Weights of a small transformer language model: 3891 steps.
Each number is 200 + 20 x the weight over its row's rms, rounded and kept within 0 to 999. Layers, rows and columns count from 0. The size before them is the row's rms in percent of the matrix's.

# down: layer 7 MLP down (transposed), 320x128, rms 0.105, rows 88-94, columns 0-63
# gate: layer 7 MLP gate, 320x128, rms 0.117, rows 89-95, columns 0-63
# up: layer 7 MLP up, 320x128, rms 0.114, rows 89-95, columns 0-63
down88,102,215,199,220,184,181,245,188,194,223,190,186,208,219,164,199,197,194,195,178,231,205,206,171,213,192,199,221,208,222,235,211,202,190,181,174,191,215,220,185,212,199,184,199,217,215,180,207,219,196,185,213,248,197,169,226,220,232,198,189,195,185,198,166,223
gate89,106,170,187,201,196,194,232,149,172,184,174,203,217,196,186,186,215,178,194,218,193,190,206,197,158,200,198,172,199,183,180,193,204,197,186,185,190,178,221,211,182,216,218,239,179,201,172,207,199,187,190,202,154,171,194,188,202,202,212,188,232,210,188,176,213
up89,104,240,205,225,200,191,174,176,202,219,179,213,158,188,227,209,209,221,196,236,161,173,213,194,167,214,215,184,207,190,215,181,247,196,187,216,231,221,216,223,183,230,179,191,167,178,202,192,233,190,241,178,198,181,211,219,213,234,247,179,211,219,197,186,203
down89,100,220,200,199,220,207,214,183,209,163,238,201,196,197,193,196,189,189,231,186,207,161,204,199,209,224,188,181,201,172,174,198,241,194,172,192,213,191,217,211,198,174,201,217,193,222,207,205,244,184,245,217,202,237,189,204,186,177,193,169,189,201,197,183,183
gate90,099,198,157,204,185,231,207,245,221,198,185,203,188,202,241,221,212,206,187,172,185,203,172,183,196,224,219,199,190,192,158,191,222,183,211,220,199,218,226,203,208,194,222,183,188,257,217,216,223,203,199,200,201,190,182,218,205,191,241,170,164,222,180,183,205
up90,101,225,241,208,207,187,206,194,231,203,241,208,164,193,209,176,193,215,235,196,234,232,219,192,182,186,188,196,199,187,238,207,177,184,211,182,221,196,224,180,186,193,210,198,165,217,222,196,207,205,195,165,219,205,204,201,184,200,212,210,208,198,204,235,247
down90,105,173,206,193,180,215,203,203,197,162,237,193,178,213,183,202,198,220,175,214,230,196,183,211,211,226,225,226,208,160,213,170,194,195,199,180,194,206,177,185,198,210,215,189,184,211,177,166,199,209,191,190,183,200,175,169,188,186,159,192,239,227,198,247,211
gate91,107,203,215,199,222,180,190,181,172,203,187,187,213,188,211,223,196,225,213,204,190,210,202,181,182,181,190,199,183,228,205,189,218,207,187,176,195,189,194,213,198,198,224,174,225,216,189,207,202,201,248,226,212,213,190,245,227,163,202,215,211,214,166,170,208
up91,108,203,208,234,153,197,192,232,258,253,189,176,218,185,181,215,197,175,194,162,215,196,217,207,247,181,203,221,202,210,210,198,209,210,192,157,222,203,174,174,214,209,217,215,209,187,211,153,209,175,210,238,182,194,174,194,187,190,197,204,223,197,181,218,204
down91,108,188,159,216,187,194,214,226,205,200,207,193,193,196,190,189,185,182,211,160,209,206,236,236,216,215,231,182,225,191,174,217,180,195,190,187,195,210,221,210,217,168,220,242,259,241,175,187,198,202,209,192,194,152,207,237,237,220,188,198,198,209,189,205,222
gate92,102,207,186,201,194,175,195,176,216,183,199,218,236,154,227,231,199,171,191,213,227,201,193,208,192,205,177,197,229,226,200,218,226,220,198,198,179,194,233,184,209,203,180,223,194,198,216,200,209,201,230,190,209,237,198,206,222,180,172,206,172,225,162,221,187
up92,106,192,175,210,223,192,215,177,221,174,208,221,209,211,215,218,180,182,190,180,232,220,223,205,218,184,203,209,232,189,204,213,189,203,181,155,210,234,217,179,208,184,209,185,186,213,217,221,236,193,240,200,183,217,140,198,212,171,189,205,204,231,219,195,206
down92,106,210,206,225,153,208,192,185,189,192,266,203,193,184,216,227,189,205,193,220,240,233,188,217,190,210,222,172,205,236,205,221,183,208,192,154,211,210,176,217,171,224,196,206,203,201,228,214,175,215,173,204,180,201,196,227,212,181,208,184,234,216,218,193,196
gate93,098,210,187,221,204,203,204,198,182,223,189,172,186,185,200,220,194,220,187,221,201,179,214,235,174,186,202,246,220,209,220,196,187,198,230,231,163,187,174,178,207,199,214,176,218,192,198,176,197,202,179,214,216,190,202,181,220,161,207,222,211,221,165,178,150
up93,104,185,185,161,174,197,232,208,202,175,209,215,195,179,189,188,180,181,186,194,214,233,237,175,176,213,234,219,206,195,185,249,192,184,211,218,218,160,195,188,178,187,186,172,202,211,182,185,219,155,173,222,201,213,209,187,191,220,210,220,223,196,193,213,215
down93,104,217,218,183,214,218,185,200,193,174,208,185,217,223,250,182,237,204,241,230,197,198,206,227,158,194,204,202,182,189,195,195,179,147,214,222,180,174,194,219,193,228,190,174,194,170,195,189,209,185,189,168,181,181,181,175,216,209,195,206,209,202,202,218,203
gate94,115,197,231,194,226,173,213,171,200,218,211,232,237,195,205,210,205,197,223,204,202,214,190,220,211,235,180,205,186,196,216,254,177,198,212,202,217,234,183,188,205,197,167,188,202,204,177,209,213,173,204,180,209,202,164,179,220,219,221,207,203,226,180,216,196
up94,109,217,157,230,221,189,224,177,229,210,197,190,200,207,231,232,174,222,173,217,214,206,163,199,195,222,193,198,170,194,223,171,234,216,203,209,208,236,213,225,200,188,195,226,212,172,193,201,193,220,213,194,206,198,190,226,225,236,182,241,200,221,193,225,188
down94,113,180,202,191,193,220,182,223,183,205,195,221,187,234,201,180,196,216,199,271,194,183,214,205,207,208,195,190,207,205,201,199,222,235,189,218,203,225,158,204,205,178,187,198,192,180,210,168,214,218,187,194,189,201,211,234,207,180,209,197,175,185,256,212,204
gate95,096,183,238,233,223,220,200,204,235,203,207,208,206,186,204,202,225,193,223,203,209,180,203,227,192,188,180,184,221,217,204,212,198,204,220,167,190,231,147,231,187,196,182,192,211,167,161,201,197,177,226,180,210,235,185,207,215,207,186,208,171,172,212,194,201
up95,098,199,213,228,217,206,192,188,195,188,191,198,226,191,201,163,214,176,219,214,225,213,159,227,196,196,212,199,173,222,170,187,179,165,222,167,210,212,210,206,193,241,184,186,235,151,192,221,170,224,194,233,193,160,205,212,212,209,229,184,205,198,203,211,186